Weights of a small transformer language model.
Architecture: RMSNorm before each block, learned positions, no biases in attention or MLP, capped logits.
Training: a variant of Muon for these matrices, 122M tokens, 14942 steps.
Each number is 128 + 24 x the weight over its row's rms, rounded and kept within 0 to 255. Layers, rows and columns count from 0. Numbers have three digits each. The size before them is the row's rms in percent of the matrix's.

# layer 6 attention query, 288x192, rms 0.0663, rows 209-242, columns 0-47
110:173125137118135102108125149114092150131097141127079120119116127150084115174113179112107132068133106120109113160164122145103090164108112125117121
117:149120125158176106143110074129166158105090126132097171152091125145119129137153159130125114123107140157108166118120163126126148139160160175138132
117:125144170098128103156147177113170175134113117109136148132133167118116102143097174126147083202138147111119116079130143113147112083129098098141130
119:167133117110149100116136104143121150158079150168148150118126125096111082109119144087102130176092154138143111128139114164131079135156095118124092
113:038140154144139133105113148070122145150145136135090147098147140141093187128099140113137126105122143114111113113090177093103114080146136122110160
109:151126113121171158130136138080135131125148161156118154140106132125096101124116120126152129110132102158113131161121140126117110116139166111078158
116:161096131114138163117111114183155147106145173138157091138159163144149142122105140105121124096123183159115120111160148129159097095143135150134138
110:141142162148159166078159154151101092150116185134136144134077156160137164130166100132147108140148107144117138160109159098140065095170119139124151
111:110141144152081164106108095134130180149167150095105141137121141144171172120098131153133116148119138118127140157141170179159140163150146131109112
112:099137196104125119141115128099142084115131123150106122187131096093100138122098093149125126105135176111103132168117148132118144141114174129142142
116:128122152122130115073153161128102168135118171072117137152116102083155123161188125128129131131092105135171131142136138129137174148118106136106158
113:118147098136124142169192134092148144088096150113119119146156150115080153136102135080123098153111113097132125180089124083145088131143110134100138
111:145134177161108130133131132106155126148138143128130127118093110159136112135107117131141126113102119156104086123149150147172073123164132109128144
111:097124121155112145113096166142128122094090104156133150126156111121132144134097120141123157123120104144099133072130108091147075091145130142107149
121:104118128153066121109168149091139122107128130108164103118146146141170109118098106131078139137121105083075169111120149091118167150135115097129148
098:127123129161095115108123130107128168147136074129148114188110150133175120170112088144127136123112150141059126142171086122087105140154125120145149
105:136151145136120132099116126107193140124139078166125120110169149138130128101098138135140098109148163110125140139127134169087134138119134135139108
102:124136119124120118118126073096116102090171152127147117168158136104129114137131097158125118152101142128125133137163102105139148110150140111113123
104:087134101139143131135117116134141103131135084121098149149120105126123130086102130122106125084131108154131137130131122133128089098133114163129113
097:099121079128109090130170132108091137126139126119161135142154117143110144156175164091151145142162125148152124126133084127106129132137134145119139
096:171134093153100161182156122144118108110108127099126146144105132155169095115147127110121099108100156132188161169127133110113148157122132120114152
098:083097112117111156144151136120160121160121109106156128142114087143108154088135140100178108085136127118138116138152131092127099155157139080141155
101:126102150150121139126130148124153145119138112145152116145137079142076172144092122122136115119135141164137158101179123138093123150165128165119127
100:120129177142127114127109157109139105081095181140169109152137136107113117157115100122136141152140096176144151141086144124132104113145116108108116
099:111124106133140098135104092114106091104134107139104142128135146166191103103166141129173118143116105138134155128148142112120117146121102096102134
105:118110127110122148147128172158144125139128112146092158099142170120140161128145135131128096129137122122140142139115135151086131134136102165099122
112:142132101150128131108142109145140137121168136146121154090091110078115123088096099105130115149128105148108121167079142152114100101114126145109120
104:110115150103111141138144137093132130134139147081131149165144128143114135127122158097136155169117143102111114082125115130094133160134121113168073
105:104126148073157104155146126109183153126138121071111124137118128185151152128137165149088143115137138103123122150161141131138140144145144118121125
102:111112108137147102105149092155163126107143127151104086102180135125146096142152170123130137105127135156136098151094130080124150141130171165092109
102:127177175160131096198139116186128163125155142122126134105143113107112135113119094159104102096116119116124099119122160133131126125151144117136154
105:131134139140139137158168099156097163165112152140144100125127124163163149130104119172199140112101126134113130107109149131100128166123160101106099
105:117120122147119115091129139170144098065129137105162122147125175150152123085108116097165148112146126125131144139094138086126111116142139103135112
100:136178135117118131088154140138177133107130169154161154110135104101128147140147124152109138089137095170105115074165131160121124177145127143107108
# layer 6 attention key, 288x192, rms 0.0666, rows 209-242, columns 0-47
114:146146165156115113120175142099109161083120156085117142177115138144096153160127150085122148137096141123129146139162151144090121116107128107139126
111:129132097138134100125126092160130128114107102157106128120138139091171125167118122125114150127128125171149115095071131156140157177150122161125117
116:087092152122140115129092171142163155121147125141111128119120153166130124160106139153063116128116142171136121094128163145133107121153122104137102
121:123105133162139143125100130170169118154042110152176156122134140073137136086126161120131128151115128110156136113118174119118136132160109102130137
119:088127109119151127164124132154132138145112133115102132093128127114125175132093170126149146137160115152148068100095138084112106090102141118134088
116:091121109129116132110098130111125122131081126112142144120102146141086084108071117174133122092142123175111161095156116120099150134170138144118137
117:118089102139145161117124101162116150143121153145166129135112095112153147087076133096137095132109127136099139161136111126128080156120176169150141
117:120132124119140114089205139137117068100111141143121102135142139115086155163089132140167098162137129123128084142100114146148140120113098134125118
113:103090160133152109091149096130118117159139126148124132141113124125184149078108132110174096145132138111144135133095121122147161134148155164107118
111:140141205158126119126094168109101109118119107131136110132138141110063127144107099131126118101122147109148160136123094107134139117087114142132139
118:101121127102145127153104128178133106090156150136139140137123094143095127146153100120095119115151115124130128135097122156187151112156130141123122
113:094124102146133135126144132117135106126121130107129180135130103157112155119107150120141177123138128138083139112146104137163129143145139108131164
112:136136120155151147131160137137137119140103139136130136127072129134154174085125151124129168130145121146102152118113145127142073101166126062131129
116:135120131142152115075098147140129125124112142147080122119144126151191163105134117135149093117098121097154108107117148145123100101100135145106110
122:121132134102121187142131099130144138159132149146119124065135138148136090144134095083109161144124139101075103117142153113124132119090117083141098
096:167124119112119125148139175150120131124129079140124106092114145157147105174152052097105132098108125141139150143139135122158119128122106125140153
097:137146141098113107149159132124121145116113152146103125092124142138126142087144092121134150130148118132085124111117146130085141137117079091146136
101:128147173151136147138151106132126125157155153164105126177143122117138141111138110118174087110139137100168121144134162082130115131151137109093108
098:146125111094174126147108126138110128149143082135095132123083102127142154125140139137151149077116120109140151155171145131124131147120126157121135
102:116098111114124149175151135159111109108113135128135155137160099120072176228130101123135166164113095116101142119146114164102154096125167138118129
091:122149131137117103152131127151116139107157100102118170152109136096152099139163144142072137100096110120140110134140092076104146125142103167119101
107:131136112095128172143174129116101152164107126130172118073126162141185132116106129136153129153118134120107167136135156150121124121163133088132087
107:125155103136143146131086141119121115119117179136119118156126149088128133172109179135118093127122140108149123157154125160111099133112145143161118
103:127142168131136124096154147147093124131116123090138156100151122106079148154183149135144126114158097136161111133099169167132142164116126128146132
100:141119114105112101112113088102077133148147114136155172148119140141202108141154155113152137158124120119121140102155089077063143146091121109125128
097:128116144123131164133130112121104098106135146149119118120132111144145079217114118157088110109161137130156127131135159117117089126114111159164124
104:104132114157118140132128112159139139088149156156132108130141163169113126167142133121151150145128126154116101101091151116150158133148140111143102
100:113121125137118093142097138161124138098114144124122117142087154114122120164139159111093148134081132133152144197122167099129129094157125130118138
103:111054106108112109128132127117070116096133162133138110086122109131126101160147102095139186167166157080120096095141169112110121119159099129096113
098:098132068119125147100096122117149177166116082131138149116116129100146159125127111100149163123100149144131110157106081095102067133120155151132136
101:094121139098110135157126170119119201165125162120156102119145120087128151126127153134133155126136133163136142137132111160160086066124098123114155
099:141130115080083133123128137174091129139111103136137134145168101161148181172128149126074128121167162125092147121156141125135145122131144105143137
096:118163145168136130100118104151118129137099145096131109097106146143165119135148122103153105151112112150118104144152159149144130092119149143124168
100:118135090153167130156130077122153154180154123152112150101127143126130078089154191117159099086129098192130163110118144175094100128168090121132113
# layer 6 attention value, 288x192, rms 0.0877, rows 192-223, columns 0-47
099:122106122127140110093135117119126109136120130102107140125131138160113148104080129157131133173157108089101131074109149073128150117142108106131102
098:104124120094158188094125088147119107187126137148097149080146111120105114163153105152139122131152126117109152095131099137108128119121122127172088
096:169138103075148143142156139145130115109123109171100142114133118117111172153109135165123114112123157135140164165100115111123157116151118112118124
103:117122135111135155126133145095149117079140110179147107180123145148112131085152076094123096139158120125136115155140078123130148084152127137133104
098:126120135116110116158125115139118107151149114117130145136122101117126137110099103103085140059148143092161094148118121121134123114140131117168128
100:143155121139111157127148165105123139104107119186129146131105136114114119141124140133115133179139136137139114112123157103102119089102125164130151
104:115128138135111140084133127143124136152160098101104168141156115133173081122122161147154135130138083154131122156121101133140123110108093144128149
094:130124098150147117134126161148117119117102144159121121131205121119131119136125137110135122156158136151134121127091077165161126123127138143121085
101:096155074129074134149115137138100116150157148106108141144123151125128150123129140150113148186135134120152103104158113158131083118139101153167129
104:080105095107140135105176129108124134097117140081156114152129131141170127117120140149051128095141162083110125143148116146187104143159127129110143
102:100128121121175143113164167141128147113116127132132137128157141135131141144096114060145136152165142119130064112104126088108114140082129173161134
110:127106132154098140178084116153136119142163129116125136121133119122092136118139117144147163146117110085114172150138112156128129168157101106144131
102:167127122125164114112123150163110148150129153144117106095121157130143145118132123160111120107137068121140162145169140128163134141155091132128127
098:101093120137143154166141101147133121103070109112125126131116163129131096138136118166110111164104172160092127150154125103141172136131092162125126
106:107096143146156145134139141162164141139125123153133125142128157144110128134113158141129159144125142159146136120131137139168165130096151102148087
091:156100097124107166065111115145098129100145105130167164117162135111144130136122162101109165124151106140153158140131112131095116128148058110137125
105:154151163188112146121119108105120116085131128140137137100127103126118146085130172127100136120137100117151129130104125137103133139165131151112106
100:102115098120137191125138099130183128129122114134096155144123141125113130133143181070132150089160090143107087131145130131108124109087111135107147
105:119141112086142101177146142134149148103082138134161135128149123110109063134145153094131112119135085130158137116124138093122128132130110145165098
101:089128095122199119103175116135164152137102075143150111120138133136124137137149118084141116144109169126111138131140161140144112132149161142146094
099:145096143108124120152133111152125120146131146097093131176148139131118138137145193144126135156104111122150147144150147132115143097127160115145119
098:085176131134161116115147135124143145130109108116111175145125128120142147100171187109141135147127108102136148133122116126139120113098155137130149
101:121149147127141101097116134162136162153190133132128123166132105083063157105133103137125122115135096088126189163120154141118110127136144126138151
100:162143112111137118149112126149119099131075082141127133144129159117123171112150143143096153127152115101108074178104086149125127118103108126129114
099:158116155134116117172151140101124151132143134134101095133108091136117100149053189107132128141117137122114135194121119101128112093144126126103144
106:117142103158144056117136146150177172122136081147144134097160139145166140134140086149132156148192152116103143093129142128140144129112144167095121
107:096144142135117165141170117147142109133136090107119099124141118147134137137113114179185142122137120149086107143122075112119137151118145118186172
093:158160143129112146121125115165133162115110104148121153082124164120109128154085144131124120146153108144123119142171116095142146157155149176145135
097:121127130142111099156087107135141153138127144129127146134130145170150138130153151152129140169110150153119142139106123171156082160135078148123149
096:100086155135172146157103118138136068125125126160176122137160128136158121149127163170171107138130105111153134106143132138144130129104139111084157
102:133094109129111135165145087114158135146128152137136104132090152085157131118118099113156149160108186153150142123140109169133146115150132131109123
104:116151143113114101110167137161122131133153148106162129167136111110137169143146123126108147109138151155106090117166076128091149108162130128170116
# layer 6 attention output (transposed), 288x192, rms 0.132, rows 192-223, columns 0-47
099:147159121123125148129128147149113137121147092184171133152137088130114113068163103103091132110119079118126157153123139134104125118115133125119114
094:129128169146143127130125144139125089140132182136142150106058112106148134090090150167112130135114095112114119147119165161189117109156125148134134
097:084147124114113113127094111112158064155114133121126065139141154102116137116171183106135159131114135129141115090118148097109064129162124120122132
095:143163092148105120153153146158136100114138160124146132113071099122148129180150142089150134127128106133165143145090144099133109148051079113116114
093:126122105100124090115143168120141135135176187129152147139113129137151122147208121177144134152110081136125138142157104148150088134134100164113145
096:143129114123114089135163097140172116176164143128104118109135116103119098116128144108121116129159117100096146150095119144129116161190094145117131
090:154137149117158139157124113162152105171154122159141084141129111149100124147118126129110143090078106163116100151143136124108136110090117148134131
100:085086138158123099110148106110100115146136155124142147106128084125161093097149142110130143091125113138118137118118150136108109093128134107163099
092:132123140144153101121106134099130146140099113138110092105131153176139080161064116115114158090131107094170169152142140130099091157087145132115128
094:134103111131067113100091142115121118096118150120150169128121173141127141099129101159143104150105098156120098095133132096111155126103139096133093
097:170154157154147093152135108136101142157114127173117128169105121089094123123208165119135109136165096119107156113143127135146105099170139067154119
100:158123125138139127119127123138134147111102129091110123168120152148104119118142107128130100139092178136142117134122158137158118116143114104120117
100:122097146158131103123161099113130118094097088147127118167138100151097145190134146141150102155133127120129104093125118126129151134113173118145129
091:102151115147149085108097139132145147100146142178114159117138152137113113164171108080130157139107140121156133088127148145151133153171149135136070
100:104132118090090138118120127100117128110114152096129089121121166117136108140120082140153121151118143087116168144178132108133138152146058136133160
094:099117176114140105118129130136117101111131089084130106116127140149123103153116124126162099106097149167122114131126147150159089136153175163078082
092:166143098113129090132140183130156137137123113099129113132132103094119157165138100100101142147139085145099134080086114106134103150119114109173139
091:118129103108135079123125197165161091096151102124117145153145125101144114107106080178106108117141104147166143143164137135145114126129131091132092
105:109137154160091143110124113128126110163146126109105112120144120130139167152155118139137117118139131122106163097122093115127093110121112121093125
100:129112117103142130129143103145100129157115143124135134068119165135090151162117164145146153112149088132099130137131144099164181163105156138118158
092:090114174115151119123126129110090125152147161151121127128169137130159139129114122116166135107123115175123138137089108183132171144097128135151083
093:127143145159120149125124116123121098151076125118150068113110090094149150117125112111145081155123117109072090111120101130157144125121097140138136
095:099099117085053110144160100128102116088113143143110091120158167121130112112131144119121128092124135125124112152103115124140131106084111107112121
096:124145132110130145167157163104149092127124146110123099140157095097179124138110134151151103116081117132120164117099134129089134125094131070157142
099:116143121099132105087121146150121134132111142147121165114155119132152110065160105160087126114132162131127128115105135151107137149105101124138122
093:176121121143157114115150130156098110096130168104120107113068140121118145148127175122135172135098133136118117122136129126109164149133101134170110
094:147083132137094133095132127163125093141113143103113122141094136119125148142093111140093127131114133139131129118152096164174127104100119126155148
089:147080112159091166128125097135133151136118108139161110121102097169166130122196064115134159138109105119143098109136163100132148138125140132123125
090:113127114162131129102152182091120139123171122146113118115096151101106080128085139112136091147118138106176133110125124089146119088156155064101143
093:149134095104123122113157126143097102143082090113092154128119142132130115092152126133104149108158117115095110128115144158078161136129097128179117
098:115169135095182126151143178121145125140115084117126144138175155168110128151164125137109090088101150092156138142132116136151156114144107136143148
099:156094152165136124160102074116131133081116083161092140128149150115155100156108138151152151104140124130126161093140136150138122131092143124082092